Weights of a small transformer language model.
Size: 18 layers, vocabulary 4096, 11.9M parameters.
Architecture: RMSNorm before each block, rotary positions, no biases in attention or MLP, untied embeddings, normalized queries and keys.
Training: a variant of SOAP for these matrices, 532M tokens, 4060 steps.
Each number is 200 + 30 x the weight over its row's rms, rounded and kept within 0 to 999. Layers, rows and columns count from 0. The size before them is the row's rms in percent of the matrix's.

# up: layer 11 MLP up, 576x224, rms 0.307, rows 318-336, columns 56-111
# down: layer 11 MLP down (transposed), 576x224, rms 0.289, rows 318-336, columns 56-111
# gate: layer 11 MLP gate, 576x224, rms 0.292, rows 319-336, columns 56-111
up318,107,204,180,202,196,246,244,207,180,233,191,202,200,242,194,248,171,233,194,208,173,158,167,245,187,179,273,216,201,235,208,168,221,213,204,158,230,225,232,207,132,200,210,234,217,194,211,253,211,193,170,159,246,223,190,129,212
down318,105,170,163,174,202,155,252,206,212,166,206,208,180,198,161,210,198,230,236,241,195,247,247,226,177,201,196,145,179,219,174,224,258,173,188,164,174,200,206,202,168,162,201,205,227,180,190,256,207,199,172,151,241,195,123,176,184
gate319,099,168,173,188,171,209,159,196,180,203,166,217,163,180,204,196,216,190,203,237,165,217,200,182,186,217,234,116,189,256,212,224,171,176,203,216,165,159,270,160,179,172,215,208,203,210,182,233,213,199,120,192,175,163,129,165,207
up319,094,249,174,211,205,160,212,199,270,240,235,215,235,175,176,190,212,190,202,182,137,245,174,192,159,191,210,229,198,204,245,235,208,210,230,262,197,162,240,232,184,191,244,185,243,170,206,195,146,200,197,252,175,247,192,181,224
down319,102,253,209,186,223,237,182,191,154,211,153,205,195,183,232,181,159,230,218,193,177,219,213,222,221,206,215,131,228,231,174,217,253,190,129,176,193,184,192,196,231,220,271,230,161,183,254,160,181,251,183,274,212,217,190,166,158
gate320,099,171,234,180,205,233,190,240,182,211,176,207,246,199,156,183,173,193,216,233,185,158,208,236,208,182,222,213,179,177,200,207,263,170,151,202,181,170,178,183,191,173,210,241,147,169,178,178,219,131,185,220,235,225,214,184,182
up320,104,199,209,166,207,183,174,247,154,186,169,207,201,195,203,249,192,216,245,209,215,161,244,190,250,166,174,192,135,215,244,232,185,190,200,136,174,170,182,186,191,194,207,192,235,211,185,211,165,165,204,259,149,224,220,210,158
down320,107,197,169,208,187,216,235,190,179,222,171,170,186,140,279,252,192,161,177,187,187,184,186,204,244,180,171,199,157,230,199,207,165,150,208,195,157,182,231,163,205,150,182,200,208,243,142,211,213,224,152,179,203,168,245,221,176
gate321,098,201,212,214,199,169,236,188,227,240,187,179,181,153,236,216,260,177,190,205,241,251,188,197,206,239,195,174,228,243,218,225,143,171,179,170,201,212,220,179,243,163,189,167,231,199,195,196,144,163,158,218,178,181,192,207,197
up321,098,241,243,236,259,201,153,197,148,200,196,198,195,195,192,228,207,216,167,131,235,207,164,168,147,174,244,215,215,185,158,202,169,233,231,263,176,224,189,209,233,246,192,207,234,223,186,167,206,181,182,168,205,237,222,193,263
down321,107,230,197,205,137,207,205,228,195,222,188,210,214,214,151,207,206,170,197,198,192,232,210,232,192,163,242,158,201,138,189,153,169,208,184,208,170,198,239,178,207,211,252,210,290,203,184,192,263,176,147,236,227,187,224,184,219
gate322,107,204,185,162,240,193,214,239,227,184,168,237,193,219,204,191,202,191,201,163,186,136,227,187,165,231,183,172,202,238,172,126,263,253,230,193,196,231,206,209,186,252,243,134,234,217,199,163,201,200,155,225,156,172,159,204,270
up322,110,240,227,218,193,204,201,197,187,212,184,153,252,147,187,209,222,160,190,209,141,212,151,146,164,181,218,164,232,158,193,189,235,211,235,214,210,196,220,247,174,175,186,177,222,154,214,206,212,178,155,188,194,193,228,205,162
down322,112,211,208,149,186,242,216,175,208,189,174,219,196,234,245,170,194,232,194,192,215,243,202,198,193,169,174,225,187,214,184,181,198,194,169,202,266,141,224,230,170,197,186,189,241,227,213,226,164,194,168,240,193,217,149,227,181
gate323,096,157,203,165,204,194,183,226,231,175,229,229,252,194,168,192,226,195,244,181,186,184,191,230,211,193,180,201,214,217,178,205,187,223,136,200,252,184,218,228,237,244,199,243,139,202,209,188,220,168,220,171,138,201,221,261,210
up323,102,163,178,181,198,183,214,158,209,181,196,213,212,190,206,208,178,147,220,207,189,222,232,164,179,179,215,236,123,179,215,142,186,158,209,200,155,225,160,152,165,198,132,199,216,210,217,216,185,200,184,233,229,210,232,214,199
down323,100,241,234,172,190,267,191,239,185,191,170,193,205,140,155,163,217,243,155,211,203,217,179,201,230,200,209,206,178,255,164,229,158,228,195,202,169,187,153,226,160,195,182,199,185,153,237,189,202,213,255,184,177,262,221,206,177
gate324,091,249,208,195,199,211,157,170,185,162,210,172,189,204,185,189,168,234,280,190,268,160,188,214,197,205,203,214,180,118,156,179,190,212,232,219,194,174,190,217,156,209,195,186,134,205,203,227,162,217,155,157,169,173,195,193,161
up324,091,181,233,248,160,172,197,240,203,203,216,224,204,213,181,204,228,175,110,201,130,196,223,170,198,201,172,203,246,245,252,231,189,173,195,175,213,218,218,172,242,184,198,222,267,198,165,195,235,184,209,238,227,230,199,229,255
down324,079,190,191,165,226,180,212,183,206,242,218,264,195,197,229,197,166,200,233,225,181,174,197,210,179,202,197,201,201,189,137,234,229,181,191,164,225,180,194,224,162,181,205,146,209,179,177,199,194,199,176,181,238,224,210,173,169
gate325,099,196,214,188,180,227,197,180,226,224,232,215,181,193,215,168,200,195,233,205,192,231,213,269,210,203,241,204,190,202,183,171,226,208,161,186,119,188,172,158,212,266,164,203,220,196,237,178,213,202,217,155,252,216,211,108,209
up325,104,187,171,233,235,203,182,235,154,160,197,247,201,245,204,212,227,210,182,177,192,171,180,221,200,199,186,225,224,188,243,201,211,184,241,195,219,197,196,201,166,219,171,229,182,219,170,222,230,191,142,225,149,218,231,263,181
down325,101,190,207,225,194,212,165,153,205,176,225,187,163,156,220,195,173,160,160,172,219,206,188,233,220,190,219,148,188,193,192,168,203,152,165,235,200,197,214,228,206,193,189,185,152,219,168,178,170,153,164,182,196,191,190,148,222
gate326,104,201,232,199,213,184,151,150,262,171,209,186,164,206,233,177,251,214,191,168,197,227,214,210,229,189,148,191,211,184,177,274,173,209,178,176,235,202,138,277,217,165,185,147,229,160,178,244,146,173,234,173,190,220,166,198,232
up326,098,248,203,206,201,223,187,230,154,197,192,184,232,145,149,229,256,200,182,216,160,169,194,213,180,221,244,167,167,182,185,169,147,176,203,185,201,185,172,224,256,221,203,223,225,215,195,148,184,223,222,233,232,208,181,230,218
down326,102,197,189,176,184,215,156,183,196,217,148,159,196,160,154,216,195,151,162,151,200,214,223,219,146,253,253,202,185,221,226,167,186,196,199,221,179,145,252,233,179,216,146,180,161,196,225,224,201,166,215,219,195,184,259,204,212
gate327,099,133,223,162,195,144,226,172,207,168,242,183,194,171,245,236,213,293,215,192,154,200,172,200,184,249,191,168,222,167,232,236,203,195,272,187,265,243,207,216,201,176,191,220,199,152,220,175,255,173,223,210,180,220,192,223,207
up327,098,186,233,150,126,179,191,199,183,190,227,191,205,212,226,215,246,226,181,295,177,155,232,191,217,202,166,188,237,178,240,258,174,196,247,227,162,202,193,189,185,190,134,211,177,186,226,215,271,169,210,185,170,153,219,185,270
down327,094,223,191,251,209,211,237,193,179,227,191,163,220,218,185,232,233,180,157,182,175,161,213,233,232,186,208,221,183,182,176,257,213,169,227,243,194,200,151,224,236,200,176,188,208,196,187,156,131,198,166,237,246,225,132,201,169
gate328,101,180,159,229,200,165,188,200,194,177,171,233,245,176,164,196,214,222,221,218,186,215,196,170,225,199,192,202,200,154,168,204,157,179,199,236,220,139,153,177,186,193,215,223,192,217,197,167,227,151,184,239,175,198,199,224,223
up328,104,206,191,188,165,237,176,302,249,223,207,196,209,203,214,208,158,157,170,173,198,209,212,229,210,163,221,187,220,213,175,204,193,196,208,208,180,227,195,242,165,204,253,176,198,181,217,261,191,192,166,210,153,217,257,238,185
down328,106,234,201,202,149,219,223,217,225,219,205,180,208,234,152,217,271,182,174,233,252,117,196,201,159,170,212,242,187,173,216,238,195,236,185,248,206,191,236,243,213,205,220,193,252,223,192,200,173,196,147,170,282,221,236,144,196
gate329,101,230,210,150,267,219,221,169,199,225,223,198,224,205,215,193,236,174,131,177,231,212,219,179,210,216,222,206,226,162,205,219,230,269,184,188,200,224,218,198,172,194,241,217,181,205,242,206,206,144,201,158,223,189,240,256,186
up329,097,193,171,210,173,192,182,176,199,215,148,200,227,194,184,256,256,231,186,270,181,228,188,158,200,205,174,197,192,188,220,163,224,183,243,164,210,228,239,235,189,210,245,210,199,208,223,203,137,167,187,156,218,203,164,216,216
down329,095,226,181,199,206,156,204,181,176,192,189,218,205,155,183,229,243,249,219,192,168,229,207,210,144,206,249,175,158,211,240,170,199,158,199,204,231,194,145,178,262,186,210,160,243,253,179,205,147,232,210,224,239,183,156,178,174
gate330,106,193,190,264,207,236,141,189,236,198,144,164,205,209,192,122,217,158,175,243,223,194,184,195,181,239,226,196,216,249,221,179,204,208,259,183,180,183,170,236,194,182,184,198,267,241,181,250,183,232,235,210,239,169,176,253,114
up330,106,159,190,195,192,108,139,226,240,217,195,255,182,215,191,224,224,197,203,204,175,169,194,198,139,228,189,200,166,196,159,195,267,213,186,192,214,170,230,188,158,238,239,247,187,150,144,216,165,180,215,195,206,193,154,184,252
down330,103,212,190,255,218,224,187,215,183,193,185,204,171,154,162,220,175,254,231,169,196,207,192,204,195,238,217,197,225,227,222,169,235,196,167,262,151,215,186,230,151,168,209,197,265,192,210,198,188,221,257,233,180,199,234,167,265
gate331,095,154,230,257,180,185,193,208,207,159,204,214,198,235,181,180,230,178,210,219,241,221,205,243,184,212,198,197,191,201,217,262,204,232,218,201,207,188,206,205,176,212,244,184,209,259,189,220,170,184,234,200,242,163,249,163,233
up331,098,128,206,232,219,196,199,225,151,272,226,189,232,226,198,230,189,146,213,212,229,159,172,163,232,181,201,259,221,205,152,205,141,226,217,213,217,201,209,151,273,152,168,254,193,235,183,163,222,176,203,186,206,203,171,176,180
down331,096,211,203,199,179,251,188,202,219,236,192,162,208,175,248,181,241,230,176,208,228,204,218,207,237,223,274,208,173,181,216,145,191,193,200,227,204,191,242,196,227,193,161,185,236,213,212,194,160,152,212,217,176,236,252,235,205
gate332,101,189,203,177,199,203,235,183,186,164,248,177,223,239,186,189,160,165,187,178,214,232,260,225,198,197,190,181,172,181,201,224,181,202,250,216,223,231,156,199,199,218,123,160,233,174,165,190,198,222,235,232,246,157,217,184,162
up332,102,134,234,188,211,159,182,232,188,166,173,243,193,223,213,210,232,176,171,198,160,200,207,223,219,206,203,207,260,188,246,215,221,169,207,173,231,197,183,257,215,178,147,192,199,212,198,142,200,206,201,207,189,219,229,214,132
down332,099,255,229,206,216,227,178,199,237,275,225,162,188,180,148,255,210,157,189,232,198,177,201,90,186,225,165,197,160,254,160,206,223,165,204,197,260,214,225,213,223,169,194,225,193,211,134,163,201,194,202,202,211,190,214,212,208
gate333,096,177,205,244,204,183,181,195,172,202,189,235,213,206,211,214,181,198,195,190,236,212,145,249,177,228,172,219,195,236,145,188,159,234,182,136,224,180,191,171,180,207,204,123,266,189,175,192,153,159,140,175,166,191,205,197,181
up333,099,217,167,185,210,174,189,224,181,162,196,220,285,212,161,250,219,226,233,197,204,179,267,177,243,217,240,190,178,215,159,216,202,169,201,184,189,161,227,200,209,193,177,164,196,199,170,224,175,209,212,238,194,174,215,155,230
down333,100,193,195,232,217,250,179,221,186,216,297,202,205,191,183,157,160,202,209,230,197,169,255,201,261,250,246,175,258,141,208,180,193,209,241,220,202,162,189,201,192,183,213,217,215,128,203,237,209,220,194,174,203,217,181,167,232
gate334,103,220,169,197,224,265,228,173,175,194,180,192,214,180,211,166,182,217,203,190,251,184,137,215,173,205,222,296,186,161,168,192,236,234,196,191,196,156,200,190,172,202,113,172,174,225,143,226,188,209,185,206,197,184,168,247,154
up334,105,216,187,177,192,285,149,173,240,220,152,157,210,198,190,178,174,156,201,186,213,233,212,207,237,172,255,207,226,218,167,166,187,265,209,197,175,231,221,229,184,193,146,229,197,204,148,206,197,275,184,196,229,182,203,225,203
down334,101,228,179,206,199,223,240,211,177,229,166,190,177,198,190,219,230,243,242,185,256,209,170,225,182,215,233,200,167,189,227,228,238,223,204,219,195,237,227,246,185,190,218,210,166,241,210,221,210,158,230,175,201,153,162,246,205
gate335,099,163,159,163,195,197,189,180,248,218,197,209,155,236,222,191,250,248,133,212,226,166,171,215,194,188,202,182,205,218,236,201,204,133,254,238,230,244,183,198,195,200,203,161,194,257,191,152,149,220,229,214,190,226,186,245,198
up335,102,165,216,215,194,222,190,210,195,230,207,214,165,204,191,207,219,182,201,191,201,259,239,216,222,210,179,179,232,222,202,184,149,148,205,221,209,224,156,234,212,195,186,226,175,228,220,139,184,200,188,165,171,259,190,227,217
down335,094,180,204,232,180,195,191,249,136,228,217,136,188,255,210,176,233,178,231,200,177,170,129,185,216,218,150,162,247,251,210,194,204,212,181,170,170,183,213,201,207,211,195,213,183,196,221,233,214,243,234,172,215,213,180,196,143
gate336,094,177,225,203,163,172,195,182,244,176,178,239,143,227,205,200,174,151,280,220,178,202,160,211,205,220,164,262,228,236,152,122,209,209,142,164,267,166,224,154,200,204,197,193,201,195,208,209,225,174,214,190,211,179,223,203,196
up336,102,254,173,161,252,268,152,219,168,209,161,180,203,272,174,164,176,235,204,189,203,196,224,174,237,202,242,167,228,162,249,195,184,205,219,208,255,168,258,179,210,127,178,157,231,176,238,194,173,219,212,202,218,229,249,139,205
down336,100,176,168,231,221,254,189,211,253,221,155,157,160,222,196,188,218,177,119,192,186,191,197,206,214,198,214,232,236,203,169,259,181,195,200,174,198,202,94,193,219,181,228,186,217,201,231,205,152,227,192,207,218,219,220,214,181